From a checkpoint of a small transformer trained on Wikipedia.
Size: width 128, 4 heads of 32, MLP 320 SwiGLU, vocabulary 1024.
Training: a variant of SOAP for these matrices, 138M tokens.
Each number is 500 + 25 x the weight over its row's rms, rounded and kept within 0 to 999. Layers, rows and columns count from 0. Numbers have three digits each. The size before them is the row's rms in percent of the matrix's.

# k: layer 2 attention key, 128x128, rms 0.318, rows 67-127, columns 0-63
# q: layer 2 attention query, 128x128, rms 0.325, rows 68-127, columns 0-63
# v: layer 2 attention value, 128x128, rms 0.3, rows 64-103, columns 0-63
# o: layer 2 attention output (transposed), 128x128, rms 0.271, rows 64-102, columns 0-63
k67 092:476538536564499509505486514475480471515512510491497488532488535509543506537502493456471521522501525505510508490510519477472463518509528484453505509515470529505502508500523519496469515477507475
q68 091:471515537479524443503528467447532494522522470495532538492470516479470496498469496470519491494515503508477490485528488518463470505515500460494490544537518495426504469479501512458477462485498519
k68 088:490475504494529488523492534511502541488537474489525512489451532412494517501512493512463469525514514476447546558502507521531522509526502533503514505490484534512506473497497475534528470516444477
q69 109:507566477467464486472497474516486544490509493449505526520475475489494516478532526482513519512467503494526500511512515491491479487476465465437517513492541492504510470507489513475497525506510496
k69 102:448515505531551474478496516465510517509495513495521521475495556510476548452513541460510532466511511437496485539498494492488536546525522492528471479495487497531500521519452482515461488506492503
q70 110:476525488550507502537456475476506479508511485529482509512513489495466497506524524518491486501494524516429513547526484465500524458506443510515512475466487482494488530501482479567472518497486482
k70 096:511490509498478510535512501498487515551457510491517508480508463553502436548465491504514506490480484456526516425494503515511486511472513516508497524518541488517504491534463502498436497495490480
q71 099:511540501516481425560503523501475498479481483469499478478477497532489503446476476443519486483484500502498524492502493498513510501488491489494508512504473552548472472485502511503487533579512485
k71 097:501488498478513493523448502503513489548485507503502487500509514506451538505462550484493454496497526516518480529511478478471523481519487510492513510436518517431499527497511564524526493539530494
q72 118:476466502481486541494530548480494515488493477527466496520528492507491493511511482535488536524544522532500552516509521413531437503511499474490501463512514429487494488482488513495508462486490471
k72 123:564485533515518482508517487530482553444470504453514527477474463476532534489466530491521495480490502472486517486494473507500523473538479518539520470503497527481540544522536531494496469537514476
q73 106:494494539489511503519545474502506470466485507504504514495537515517490444511518511497519438516533541480551499497510478522501523522476458466474492460479503503471495475537476464499507535502525487
k73 103:503536516503513474453498494519516466518507455494500505490500526498548527484435492520460535473507550501488503526461514501481486518503516467541558512530501524466472495515497484477483461469516497
q74 101:491457560509522522490496480455489498488473477519507527508479502442482494525507487499503518487442459507563505477513502512508497540483523467506483469488501504477512489495549501492488503495527490
k74 100:523452502548462515506542460490477503501535512538490477512512540478534523491489537538493507551487499395489489513472501457487478460481485482529496491508534499468501459480472487485513503482505496
q75 119:485496535483500496471473459485526490510496524537482511509496516520489508508477444572491481490515513505486510498466501507488488539511504481465503503470545499501482546495544499491495553512492505
k75 097:522469526491503489508483556503518504489507487525521504525510505504443516490543472484532477511532493510508467508499469490493476496484546514518478505518500485511508503493475460486531515481520499
q76 106:497498512502523514436501483546452463441479536488500509488490512522482496501480521468495489482525533527486512498466459464449463505514487521539505491493504478473545484514458536485490514505483473
k76 091:508538506482488500535482525464521549518487524481532493480481517507469511498493470511510513484464520449508516471473512504526524482488510515503505503488542552504494499519539462453482493495483510
q77 108:534458473518447495506507521463539507507507486523479517482467505488520496524492491545488484496506496515495504552484468505531527473481467488479493544501528504489480495496492518456539531528484441
k77 102:521507451504541469481482472522491495525498544519517486472493490486465521528483478515516482518492466520474493506512425438459508512507495495500519473489463508493561542466467451499474498516504541
q78 108:526517529516526516508543504512479553482483528460510465512530466494489487490491502530490456519478500543449523496515466519536486481582513521527550515505452472527499459522518495525549518510489494
k78 107:484482511485521516490528500500498486505478477496531522475518480540488536505486504492527491492514546555519539504499484438437474506472507532475497445498501490511470527526509513493506483477504481
q79 098:490507487487460498501530492546466531522490543456520424490466550472521523524541536495457492485492473513498552483503544498515519521488502511495546494504559507523480520512456487482504526491512474
k79 108:544503495490545524510565504541520459496482569498483528515519495471523503506492483536520464505517524477461517556466511484516491490575490524498496506515474517538508481488508532514486454482504522
q80 096:509447558507512560515527527447512441501497497552516507525521503454460529500544508501472504512508486517468520476469503488531513539503490495465522474521487507470480450491427501535491502480470537
k80 095:508522515520531502474446500503463517492475508516493495527511473512490484516507509509483506481510508493472532506542531464556464503487507477544499539519493561499518490466469522509506501494509469
q81 091:499525524518481468490486547475457506513502525514472436490480492543496475522450548540508512484521533483526463503499525527506495487490512529491491512501496459525496512499558529507536514548536468
k81 100:476523492497510470530504487504518487492528512500493461497516485483478519513493505512462541520485468482511524520508474495460518495464497492519465516523495510519524488530522509465481548476519466
q82 077:481486523508514539516515513481505506522490480526522535483511498502509499489507464544493477510492501462455512482494453491538487500482479522491486463442495488461475508494499552486489491468489508
k82 090:500494492537529474530496511505477483474466530473509498493488439472472452533483534529509452480492479518529515520506472479493535485487503481472480492532533518524485512499447484575489506538465484
q83 085:504473516530540484467509490523544509502518487446519497514518503506522516483479499451518516531519479526495550467516466530499512525515458526517534524535525506502518517508501467511516473475515509
k83 098:500497479447489520523497490496479510463500526507511511485455514482495533487548501553488456552482495483492509482490461537506508492485467487537532513514494465494488467480477506482472527531496514
q84 087:484505515507470508482498516496484481527478522480449444523530491523499485512508514503499496513542490539485497505510492536524470500488464529549543502508483476524470492536489490526480551517523476
k84 089:542474469542505511491461474547495458465516519527510492469553555497557507475508521458514487514485460492519506476509497518478530474532520515506531511495476505515468495525516517489477476504507511
q85 111:503529502512485495539485507507504512465436482481515521497495521473490476482474455488489520541508528490486530514493522506477524481491460471473535523490489487447554512436498504547466490532507529
k85 105:479510488510499486480472506519515536507526504504478519536450499538505544546483484503488538512479504501507523521475488463507496539455491524511437522516518474499570527489513435498453470511458495
q86 098:473558495490461507489518496482516527511497505476467444510462474509471527510519489511510505508540498490507505463518505498496516499513497536487544518498501519501473489503455505467495489521448466
k86 097:489473526512508520519525550506463522479474469461547504481464549517504452474503527486544490479463532524468473464499473491501507486515464517534468521477490444512480483502477498505478490480482463
q87 119:508509527515502525503482497504516539468493494504526492473453487496505529513461489501532459516484519487519462482511440515560484480517534518506478535510477512530512509484482472497536501502479481
k87 113:509468519494513543523511526488491493474485491496561527461490492467472467525483524491513508519510478479505526506513471517515449537482467477537472516484563464481507468523529505496499506512469474
q88 113:481487483487517505544510511506479467522519493568512521508507532497472504504484450517495506526530504487513491494536490527535511519489481483497578479521469481506489491488495490531469522529521498
k88 105:496564506520471469504501491533516499514477504510497483484503534490505521528488491458478492510522514494535433492467502523520555508507528530480500508492483516519481490486463541522519485502487492
q89 106:477521466489489523477478544516514528513496504495516504533499508481504510502526538509475497498468473513517488488491453475487502465539487464488448534449452506505482508481531470522466508515519532
k89 108:451519491488494518491529492457521503465479523525488493488483483520534530529492452484533490514551517504505528489499507522497495560492505524540535498496501444517505498518518513466489474509484483
q90 110:521533503499539509519473492470490502525507520516537469508508490536493478562526464521470539502521489467498508506506477506502476434489487499489450510516515472505505525492522520480546546488515519
k90 097:469477493524485538436495530486533517469493450486463530520516471505507526508496458478473522472517498504485518449531497502535516535527514490492533467469538475532531452478484472513490495488504479
q91 106:476547497474508478526483494506516519479494483538514536494543478488506496538435514495452497481442549522518523480491505501509466470478476525497502482482482502502533514501539506470451473493477506
k91 111:476520544473489493501471523484474519481496497491455503477523475551487487544508495474484473524511500513492503520493506490497519551545520513505531454526508499500523458503495498500515512515526462
q92 102:518474526481519505476477481497498534436476539515527498507467501481561495474445471473537508477494472505509558486477527503498495501531540537511493505517500485545529537491495498437459495504516480
k92 099:503507471521489485491504505491468511509504494457533531520543533519508528495528530500480525560516515569523519525492522476504521510498479514497502534478516482475498537503470484524518490503499542
q93 105:519506512469559492529497527491446549478521473533511470460495522544458521470472505533502493493501534495477489514488499457491493507510509449521449518482521486526526512521510511537551503473516528
k93 101:491468518518490481484527481477488482549515464518488523510497464492491484518449468470499476473507471473503506506478526481518547502508487508472505497478488493485503496461469516507487476488544479
q94 110:527497509513503488459506493540500496528493503501469480463502529486542506492524509489504468480472454554529484482493474508507460507500495487483522503554506528491478471503486485480515497502481550
k94 099:479502509499497534488549535468477506528507486477507565550484520498505509464472475523480503455476525468506512482524446498506488456473478475521570516502513512496502530513511494490480533527451472
q95 101:477506549524508493503510550496529486476450521439503498522499507499500525499475542516501502487516498533485529522496520493520498515485476498536513510561536474545507501499548513507505484459495484
k95 110:528492434502496520486500514514542505529500468520487495529532501513524486500460461484501485514504471490471482461457480511511505471498465553509537478460396479483519471497510473504487538478514475
v64 106:498467508481526541523505516506490522447508511501492517493475502471558466497479508529507551474447489491512439475490454514522503485452557501500532471495514547517500495462504507453490460487487467
o64 113:507500482487529506468509522512547530526485487502522467509524478549474498474548481488504470497540499492481534517467501506510483549463487513536538500487535484472476534571478492495484525529476499
v65 101:471455499562469496489502488565480478529491471512492522503508503494494531474519486511495525531510538513510454496509500496489476512441537505468496485474502545457472525458539501507497539467476503
o65 106:501530516509504538559451503462494479534485516460470470511524495513472520525526483484496505520501485507551503497529512505551530501521480519510467519522523508514518471494443514529528511476514495
v66 114:496497497494501527442492473494532529484515486469479476508486531449519493511511534479465455521482490495533516482503498477485508523565485473502523508486569453494477524500536458504469491493491495
o66 121:541505468490514492495523509505533529519482499481459493510507462504457486490500506508480548529504549552506509481507510512483522463480500519540439549495474485520490485506468468467528494511485470
v67 098:512500486499466502471507502470466495489470516494541540524543464510490531464506469480515499552484476485500517454520438477476491490492445517512487558489509554462480483462493538502528489487462471
o67 100:508512476480532559493475496467471528521476491436506516511463506528522498494505527473455498444499458512524516527538540486519480526509546471487503485503520537497528478451473506472502470546481501
v68 113:508527485523485529427491502537543523521497523504514471456505520496500510503487482483528435451455498488523526479502484524498502511469504480491453510535536482505570514470519497507472507500479481
o68 117:515512470473503482517529499477505522531510476475513515525470509524519511482533527518513557499529519507526493464527521498520507516546497469484478484496505473480489497482463522478511469468488511
v69 117:500504470506493470493468496513508519489476489545522497448526503534531533449523485515550494469494429484500508509502510458521520476511483476487518546500467476479545464492507520544517482504517496
o69 115:524524496517525502462492528495519437469545489480488501483490512546504513531473502499454502532485518490505531516525482507449507478527511482499499523503491488511451533453532512453508480509541492
v70 103:503485496511475488510496509516495549504473469540512523496535500489514502509533474500500497494474531490495473462515446521500502534472477466481512465531496474482477460467474483453469529516481502
o70 105:479486505504510480485491460497518470524539489484421493510501540499504516512536522482512521529521469497496492534472538465526499529500480544433468510469487477491499540484465492533451469501538512
v71 104:501509511501494507501502486559484553507484490506460495491481534555492504497487513539510502491500463487519493495525473518537551517495515506561457465469513472474489525553504528513522536497476522
o71 111:514470476485491509538539479486530480503533511505491508545543454475495472541477498509509521503511473501455533471480555493452508551445472501491482478502506518513491491464509449472481485516510493
v72 110:492480486528485499459537487509487494482496477488484548484512505513449483524498503553524479489467513519445481546514536481467504548501482497534482509469477482513492497523511504436483457474506505
o72 109:490525526532506512521526517487560462484521516539484481504459489491501533494485496506474448504535485527498475463486463502506534494477484523524486539478478503486476476524498480510492484504478501
v73 110:495476505498481528467438497469501533490518502481508500540521507493518474515501470518442492481503516475513487512485528481508521494518450480483503529403469460490485514518513495465511460527510505
o73 112:442496462474522548526557524538546501520538544486479546496455498523465503469453501520524478500479524527501489490523489488471470449493485471472477493492452520539484532503489483530498502525492489
v74 101:508521496482516507545508493504493516519493490491526503521464498453532536504432507539473487537478522549493469503494489483537501481487455499535498476460488460512478521476485516497500520512472541
o74 109:488450496502485538462456503508496465475494497486467517453492511512410480468524527492513517516519463521452492490484483494490475535491529502531538505504472478516508492532573488498544487525507493
v75 106:482462493482513493488510517484495512506536488480514558524483515485496498452515534464529523498503481493476474492471494503467506524520485535483504528531478476514484495472519503500499466513518453
o75 101:523543516547481521486497480507481518493509513481487502538497483448508536487519491448519492522508486510509446495528515523504501501508520464533499518465519530500472510497483505539482524505524493
v76 106:499520525473499487464499531508550522553508461478487476535521510482497451488491542468470495478477550491535490494493474499512474473483481523496525553516492521515498492497488486455507509491518500
o76 110:509504488495487447480543459503498503494466500486510485511520539462483527536485491554481503515510489471471516495514529511478480472510526485490523481468493477488502498559459536539547486518463525
v77 109:516463480491504496538465519523527517470515528473489489512476471527511479450508461498472492499525498524517488500438463519470475548501522522475487488510490521520520510456498502503487526464491532
o77 113:532503495519490536509501497515508519528473520560517509465475534474541494522528497521497511540478521452538467530512572515520537531485499489477518454494496517470509529546471530493528472545499482
v78 098:485531503496474466493474472468484473524539514436534547531537503475478497535496507515468522528485494508470487512489484528555470491504509535526464492463501523523536453501483525507496492513458457
o78 104:474495478525517572455508513471490495498530489483518533518493503519487490487491476505501472516488508501479542514476539457467467521503529513501511482505495454458469479473503504540527403525483545
v79 103:540498516553530509524481541505477477493474519505528486442514499504525501509503456481516503541528529517498509474511474465521455523559501482518509517489431478506467474489509538501502527524510500
o79 111:453455503485517491476492525486480490462539500503489470492510530484514497503511533487481502485475484484509506526541504556538492485491470455556508491559535535505527528512466490525478505500434516
v80 110:460485488496479520445507514491466473522486540504505533472487446520490494503530499531462515498521489499486469536540464512521518472482510500499493545504516465540508489472520538503504465505488492
o80 113:525540495506515491499472466501487523527526492562484469531525476489533508520456497522457476512490470538498528527470523507483475486487489494505539506523515539490511475500512507459507490558449510
v81 114:517489506490480585471537541497494492500542492485497478466512486487528502535499527484534512479522515497506481511513516507528538533509492511533497493509499481511516470482482457503535549538498539
o81 117:467446509476545453528447505508510490487456467521488507500476495525453484465502544488496498487504490474469534484471471475496530520510481492507503486487525573478555553517524523482492485474507486
v82 114:449505518483483481485505529457497455508493468543482493471474480458483509525480457454479515487491513489508506515517499493530540522519551497489511516512471501508470472504499511482449500479548488
o82 104:529519515489545521519500539526545523480527504453511477518527556524497504498486498536528498476487514484521508496498526528501524488496516504473504506538492509481501496508530488549519494465489531
v83 109:518535503463481507501488498463463489489499486501493471470480509539458503522471519464508478484484472506456518508484509484472498471496494490520557464496507492484457531556507524466500455533496492
o83 115:528473493454532476526527494519478524497496517522497475504497458500508493497540489512509448499488525492540489517463438510501524499460529518471454540531482479548542510502502518551478496482497544
v84 099:523472464520524492510535491535515524515513518504501473527477474474522455505488512458511471501494483525505497510493479492555504457478509471492469531501501438504515475475532467462485508496457492
o84 108:453483502498506505435462480433503507511498482526447538515515530499473537513505479541526499498539538514452533493497509486484520531514488546531469506507514504515502515488498494473536537509488504
v85 113:516490510501521514509489495494486507487501500495483549464498482468492503488477472498474513543467424515532484488519521500471532459492492507502495505441513505492502482529479506485500547490506498
o85 119:545475476514505475483539493515484478499441474496471533525522501501539487528538499485515477469488519534492536450506505525498495547490461490547526460511496511494484476475482497520476502522477464
v86 108:438508541511501491488507476513490532493502469483512486520495536506499452499454484494499534506533512432526513524500497538463502485465465472473553452454499508505519555457494509500483503497482471
o86 107:517462472521523485521520503489477501493492523548497502565497469492466526531538498529496456539475470473489461523521525507477490511466471559487487491520536462502463512520497533492479463546538526
v87 114:521518486468526524515508513502504465509491501499509524488482470499509530531481470520492539504539449510456506488512501563459478513513466540506514497540473535510509531471466516468516524504505475
o87 116:458502476527504512502494525500468521510484481461473478439497502524488505518492504496478499446475488504524512536503514518519488506428512502510518447489512476477494477486557532526530500537490489
v88 103:536479517554483462505450473443537525548520482508514501487475505446491508544510488551463487496502502471459483481503488511477488522474492500528504538505494508486484536543485491469472515509481547
o88 108:479492451492457500501500511527449520503504493474464462494502522563461515494496468492577457491502451553449516478526515497474495504495486479542512489476520510509502489515485526548508521492501501
v89 102:519523507483501479526515513459514499470457526536507514498495545473482516522492528529530477479486475474518494508499512452530498466496488511518546509489486482507478521525484512498536488490518521
o89 105:495499549464523464507497473542506516494495511490564499487513517513473468480490499484512478496502485523478499483528468543472473501529529518505471482519525490505522506531509461498482468506497486
v90 107:508511596467535481478475529493461512480527497503434470487505480489476509523509515508507509535468523494465507521491524469461524497471521498500453522535507527476490479530506498500504494505505505
o90 109:520583472528494472520482446480510476511440539492539479511518501513490512485498498507491492463491477435537499508523477486480511507492492502471545541459474513549523484462473517538541507476505510
v91 109:501438487527557467439482497474515508471519508468496503541494489463495521428556519507483500493473493493501517523490485500499496520508475459537518475498501495501484533505538516520488493497477490
o91 109:536514515453469517505499555508474508536538535508462486553520506524536456522492513497468490485490577542513464466499492543470477451506472534498493496500498513512513497490485533531497485493533467
v92 098:498489516465477478503479523486508488477519501498493522500532484510511466545521472485487527500491508494507489470529490452480496500425483524464530522454549481486484470537500537494513483509482522
o92 102:515520459539530484493494514519558472499508497446489473530463511507491478516498502507488483482506485483502511535473525508512463486572490510473495482545505554532482494471484460545471538475488520
v93 103:521502459547497540509473496447483521509512499498512529483509529520451485506506485487450508483483501576457527476486518486503527497509508520518494519523507504536523492516520512519550486469521524
o93 110:510522537450480481494508434498490519479500493539440496484484525514528483493498481512528477506505497482533483483521477485522504488521492483493531487517494550498472471500528511506468491571506514
v94 109:513520508552491521526502467505522449475527540497526492513534515506506491487489579507546492568483498504437494529495490488490477488527514483521477476509507523459496524482487516450466514505495531
o94 115:495479490497510521518499527453432491528479487511541522503479521546478556525483526457464548499513506529499464483512470492504511487475509538499509535529504459498491537490524496540509520496495525
v95 105:485513521530499498537487486484446538522472539489524525506484544497548513472492490515515517456501479538530518496483480503472478514494468531497516441517501532526535522490478520470527540489513475
o95 107:492496458521479484521495516492525502522496482509486488492483499520544489521547482465509510523493537490500483524544498525505483546482501488497505479512488464453490516534519508521432487508491502
q96 087:511544497513517465510463526510489491496484528500499487524490517498479517493489518476509464476511461480547525524517495536480499538499488490482466492529507481489498496533530484478454504474490506
k96 082:487550496564470528488524463514561515509502464495433513477480529490520481479541508497514512517510567487504527498483490492484480480529519501498548490474536503485496482481474506468484512529522486
q97 087:528487511492470510465462486521505498532530552543489474480485527517499491489425524544481499508502490480487444476501500492515504521518480501487487499481531510502513535481515487488549454541509514
k97 086:525518531481519488537503522501529491503468541504580493520542499519520469468536504491500494481469468554502512519520522536501527498476492488551483493512523510525522464512481503478517533503498489
q98 096:506520501475498541492505494513471451506545516518481527483480476528519469507498533502499501511488432487403511529443492492527524509495482483540501501553480543514461474484493489518490498511499508
k98 082:447481464444511494515475462471457532509481533481515480574513512515467514535542512478483492507513497518487453535525501535487506495506488514527549535522508542513489553523536443508513473508479521
q99 087:507522514517536513469484534500506419520493459510539487493490492490482453464526494542468478468470487496459541503476513535479487530530527508523486502522508528500513520479469516507546485458508458
k99 090:510551502515497464477531485520519524525513525514518552473455468469475506482523464494522502490480505494517439545503511535524464500458487490520508518503514538464480455502474482510515427520509484
q100 101:477489475484517469530453546500506530460523502514467480480482464530553498490477502512516477488444501501497501487470493469508518454500487515460478488501505474512486517493478511508487479527481556
k100 085:538519493523479490488458538506496469505503493473534508484499518570487517491477520478513512493442469540515453535478505494451507487517486468472522487478509489539498498509468500508482497482518508
q101 108:489468499508496491499497456492502458487504498494497519541481498458497441516511490491519486527493502470528497508460530515517497503468496457507536476524452513495494474502509523531524530495524514
k101 099:526507515544507518484538479481512493502484511513543533490501514566487526508501507519504468494508461511509459513494519482448491530497519512502557508513510462498493506507478511460483540493500483
q102 107:581504454550488509494471502448520521476523521452493498506479481541547487494473505545504475498493496470497535464475507443478527477470501511473503527473516468476540479485503515484504471487503494
k102 091:511492474520541524547518484482467527502522477491545524492521519502475490517502505529455479480484495541529471458542533495520505499491477480522474496454487459517499488488533505514517500502518487
q103 099:449472473501510499499510461506512555463511524503478509491494522562523497490478493511525501535518528485455488509498521486514495518487504533489516511516499501482446498536472510501481538521490502
k103 091:525514519448516491528531508501497539470486479496501503488477484513509505528478478502486480510527478496464502502495457497513495554426517506543484562512499472443513521525482461470495483477490497
q104 103:506493437489459468478490494474494498482507495484483495532475478470498521480483479499514500507485502519427519535484474477531490482506495498509442488522481501505516489460481509495534418484486528
k104 107:495454515474463511501500502513524502523492517526498538505520493507479486480528481552526489504482486467439469497495494495497511541524456535520532494479532440477512544494490463481513489489440489
q105 108:491502532504498466470500547501504463505469512470490500526501526454512510535499473580509503477489507492535487524510497493503490490559454520491502520463518521501528518533504539529489511474501486
k105 102:509498530505526501512471490451476468468477475486542540492481512528474521499513520480495527482515486503491472513538519511470499487497473501539476460508499476446471472503478493498478509502489485
q106 097:498495517484518532504505492463477523508508494508485491515505552460534513469523488491513528524503474466470497500489492491467475458474516489461484501545505489479477524485488453487503489511455546
k106 114:440487484488527468471495503486485459506459491470465502485490489510470506483520537525488502493520484491554498509558486513467457553483542541530529468479488505507548505495498478530503528458476490
q107 112:497493503477502514530481466478496521491514504527500525519497492495479514498536527502485526490406479489505542481497483505507508473499462517494509507522473522520482477542517505497460508553509486
k107 107:560510494518527468500500516487478541503520528505527487526510452488537491534471504488486520483556466545484501519510496532536500538485521542473503489529523496467517490484549490480523424490502550
q108 104:486492579486515538521516510514479472435476484494507483526479527501506533484489490455456490515501499498519451523505494479515501507485516493525472527495506461464540486499464495509443487501506471
k108 105:500495534519482510492495498487499474478449491475469494488493511502474486490456502533468495475493502500495493484479432490490505502504486477490490536572495520526537510522509555487569504472520469
q109 105:541475498479513495497486481469494464498485495520518523510537499515480482530503493505494518511444517458500518495489513511510517500547523495480515505523476484535498506460487470516491496502510510
k109 116:478495504542533474498489510519494497472470480548519486492490516493510497489487530487510477479475527547493542546500498484526487507511543499502518482558532457494425514533514491484484485515504514
q110 103:480452523497508456474512517499500482560480534501508467515528495491519506490548494488491508495498523526521523508516518482514534523505463474516531515503526516516563498466457518517505522481497489
k110 103:474493468516514498482500503504473485436548495509497556539484508539541457501507498454472520503451486506487523538497487495493495486530541532503489506495522467507491518508476464450475484542478518
q111 102:488491476507530487504500444525479516511495469477496499443547539516504498492537508509497492529500512488520492476499477495486440470530493492504492497489539521485475518532445531468467531500518511
k111 105:508564474503492477484499478489477508502483474470486526487447508487479535530484518512509520470501494461495527492528509502489514498532499459503502485481471487493517484479545462547447516471447486
q112 099:508482514488486468484448540476478494475476527545502506517494484546547516511499493499476455526523466515503506497515526530449530486459505508542475547496508523536469515514522468489460507516504518
k112 079:483488437479480508517513474488495522461521483468532530478512500501523468505486494500529499521519526522499492471470492462528511487514430484508492513515495483533501470480519499526533535444490500
q113 102:501480497482484549491499523481501455515547507493520490483504509492512491536544458491526527501490488496485517492477520438550462495525504503475503495502464461491497521498511533502517519527509503
k113 085:476494518485471507495506498548485470540520516511500461492486519508486494435565502501502464473545506526468496525516504508500491484484503535523536485462531504484457540538524473480506442491502498
q114 086:505446475500522517492470468502528539460492502503496500526517499521511440522524499520547528512482527500485490506445547534500513453526479491481509509532499492498469501468492498535521514516489504
k114 082:522509548513443507513516529475509455512504502545545498501510511519496473518496545497453483433483473524519479524494538470474521483495503519463489532495507508516525487515492518481514517498511444
q115 097:530493530475457520498473482487471505496530545527480500543516548528491477507504531504480521495519490504458497518516518529530537523555447495506509464509512540516472479511495552468504493503496500
k115 087:483469477500509497520511457486531491511491548490531512502522543513528524504487512494480471485501500509508462539505499492485476502473543493502505451546484485509490503519537458469486492526521516
q116 094:507456465505501484450494515473484514482479493488488506497497532494579471508491522560493567504505520499495539494515504498483502511495433507480495537496534509514525479475486467438512490504519513
k116 109:475491501440535499477480491479469477488525507476517484530516490493487456504487462450492488508493492496489504509532467516540495490487524492530504502502489497474475568530490485457458480484487507
q117 107:531475517488498537445507484480501469500476509523562509526461494517509495514513485490533486522513459461499484491516468479456472497503486519439503519476500507464520516544507527485509473459499484
k117 095:512514543461510505463506456528506497494504476479469479526493514473524450522492488509505514517526535490435520464536461494484503526532467529530494480502520508483485488462489539479536474486477508
q118 107:486497521470530523543507474487490502496487486468490489502516520489509537503519505488523491530466506518488539465532513513514500526475481509536496466532515520516486505454448511520518490475514475
k118 115:483521472486527515486526510462533535531489500530544512508501492525463529497495465459513458483551533525524475495508542515450467501513487498476486529468524489473544496482482502475495474516514477
q119 100:502497467461505513500501511488547576522493507479518521454459468477530506491482470476517506524506498508457494471515489492477543457514490512474501553513533539503528509461487480466531500519457479
k119 112:510505541540514494502570518487518550475484479517568505486482488452493510526491492484483475526505533506553511481505513532469451514460515511497448472498467474487517493477507506535501475464490495
q120 096:510446540526519522468475497485464530447491490508471468487486483560513497540539536500526479474483500519499511515541503522525492491488481501526481502502509476513495488471503474480505488545489532
k120 097:489541555463507525473508460527501497463492490515508515500523508512519483509503497496476479501479483528516483457508489503489509481490467514501471495476516506519536479512473507463508470491507449
q121 104:490494445520507509503509476477497546500482529502465524524535495528459464491478541526468480500517454553505496502498500461509442457495485574460492532502499491481491492505495482497457520509474494
k121 091:469502516509559449499514476492528479518525514527525499474524439501524499508499497491478519478503513517515523511472525527463510524467516520528497475484534461503487486456550492521517503541504538
q122 106:487535473465494499497510486526481533514482497501479491478516519493510468504493504461500495483502519481519588554515484499516499467492501488466536513470513506487554526517526499529506528513528501
k122 109:499538513530449485494509530506544499515543470512465483462502519505471520487453458471435463528494481496520445516476477563473481468502457519474493505504542528481504486494538511502560481481522511
q123 105:449492535493538467492518520480488523475508520442509483524498533507457509493516496496508506521499484517488517505490525500519520521530490482443476477488519480480513542496476534520496501474545485
k123 116:476481455543496499529481489515515541477502468518471529484513482540538507532517517524508531503475516503506497495496528473501477510478475504520490495502523494517505502496454480490447553517494456
q124 096:514538496456462527490512470523534468482535506464489480501499471512543482503527469496504545505533522486480503478507495488483507496502484505496464508502487495501498451532521502524498483516518500
k124 096:533508530486472476504516519501469558486557491525544488523482516500464509478526509507503477498483482522528527472495507467539497500505472522500488522507509489532473493442502505537496521489490498
q125 090:512544499490518483546521510484494498513562523481476470518513478492488464535549475512454527505480528492509490532497509508540525471503539462495531497491485521478517477505511482511480525467466490
k125 101:506475505516491490526490506536504492541525482549504512473487503532533478511497444527521507504534519490530520500499473470504512473502512510549434469535463536483491523530488509508513530457484540
q126 112:500514501523490512514463513513496513513483508507501485532485535493539501489500504545532476484485488527499513559507474512526484459501522481547498525521473510535484536466464494478438474506445463
k126 107:547506499553516456517517489503502504448491422550531481500475459553490478512478488507517532519513504525451528486471560439545515494462535501522530513486503470513497497500515481475482495519491501
q127 105:501487517487497473529494505500503519478500535534507520506516494487424506494504518488551494502448521474491446475498492488485516449421480449520514538477531470554498525486485520517518489501469453
k127 100:540515503489541446484486502514475474514493474476507547485501506551542501540479513476518513501545505494489542490507517448511577500489504545503503490483479473523503519518484512477458527533481520
v96 086:493550491518494534515528505513510492519509502497510496517488519490464459482473466490506483441504494536514518461526539544503527483466514544543520499517521522464458486510515534496509492489495508
o96 087:494505513510498496488490517494450519473500493521495522502526501578526563512537563520515485514484502481522497529501490518504507543460496458494457449480492513503493506487495511537460477511525537
v97 092:461501507479481550510493458537494536429486492505521524488533506490509511530533484530535510515502509509459467515507509488502498520497525470506460547484522497532527493459491511500486536478488503
o97 090:493480499511485525530510472506494483499528510519465497501444520551546523513469543491496556470501505544495475520521518483543459473471546507546528497490494495519507512524517496516494492498551496
v98 100:522485476494537543479478503509477488477474478479494474517512496487494534507509493464498438529456477489492510502466490487434492485494493484456535519489504483503484515455482449501478494488483498
o98 092:541536496483487493468494444507493502479521501527455461491457523505493493523490526503509505478521480516496481494487516496501509531517483532482478543492479462511487471513512488478484491467507499
v99 085:479505502437504487513502489493484499532479473506517517484549446503491510496514434486515507491431500506509482502519489474479501463550517509476485519527525452480465498514526544488502498517512455
o99 077:514473517501507522472469501492524535475499497484534476490512450505504517422503529538495495560545509526477529451492483571493488511474473504508481461500503490492529498511516472455491516502497494
v100 083:498524527489486510530486575527475491520526492476529470471476521467519502482504550528472523497502503522461539519488462468513506469501516493503485482505515503512468530532499440529529525490526512
o100 076:536512498516460555527493489502471552515522484515510487539502515513510491480496542479500494476470492463501501493500497474535502513570467475469494513472480537513494490544466521474506510511493542
v101 098:509517489484480528500521518475547470531505459499509515525505511512498523508526528455529491467474504530499468463445503510481542527550524477480456498528466480569489479507488502515485519521514490
o101 085:503533468458493516499520492527525458471484511523500513492531453517489520472511473470509482525491520493524506511517539509434508513517540484515516519549521474517496523542460526475475529527519531
v102 082:533507531498506491486515477541524466551466527495512470514471545542460505495476531558467489508486487518474549486509455497474516538502496493523449510508501485466510495492517489509556528451525502
o102 080:505494498488533458510477530475491473535525521512482456502508498489431521514501486484494490477481494471518487493452480528475487485487525466491492507463514461459490491476503481512518502518489486
v103 089:489486490480502533463516494490476546462506501503478503455507466551555495481483538487488469501497528519489521486508499452497488476506455526512497523488474500492489515506510529478500486556490553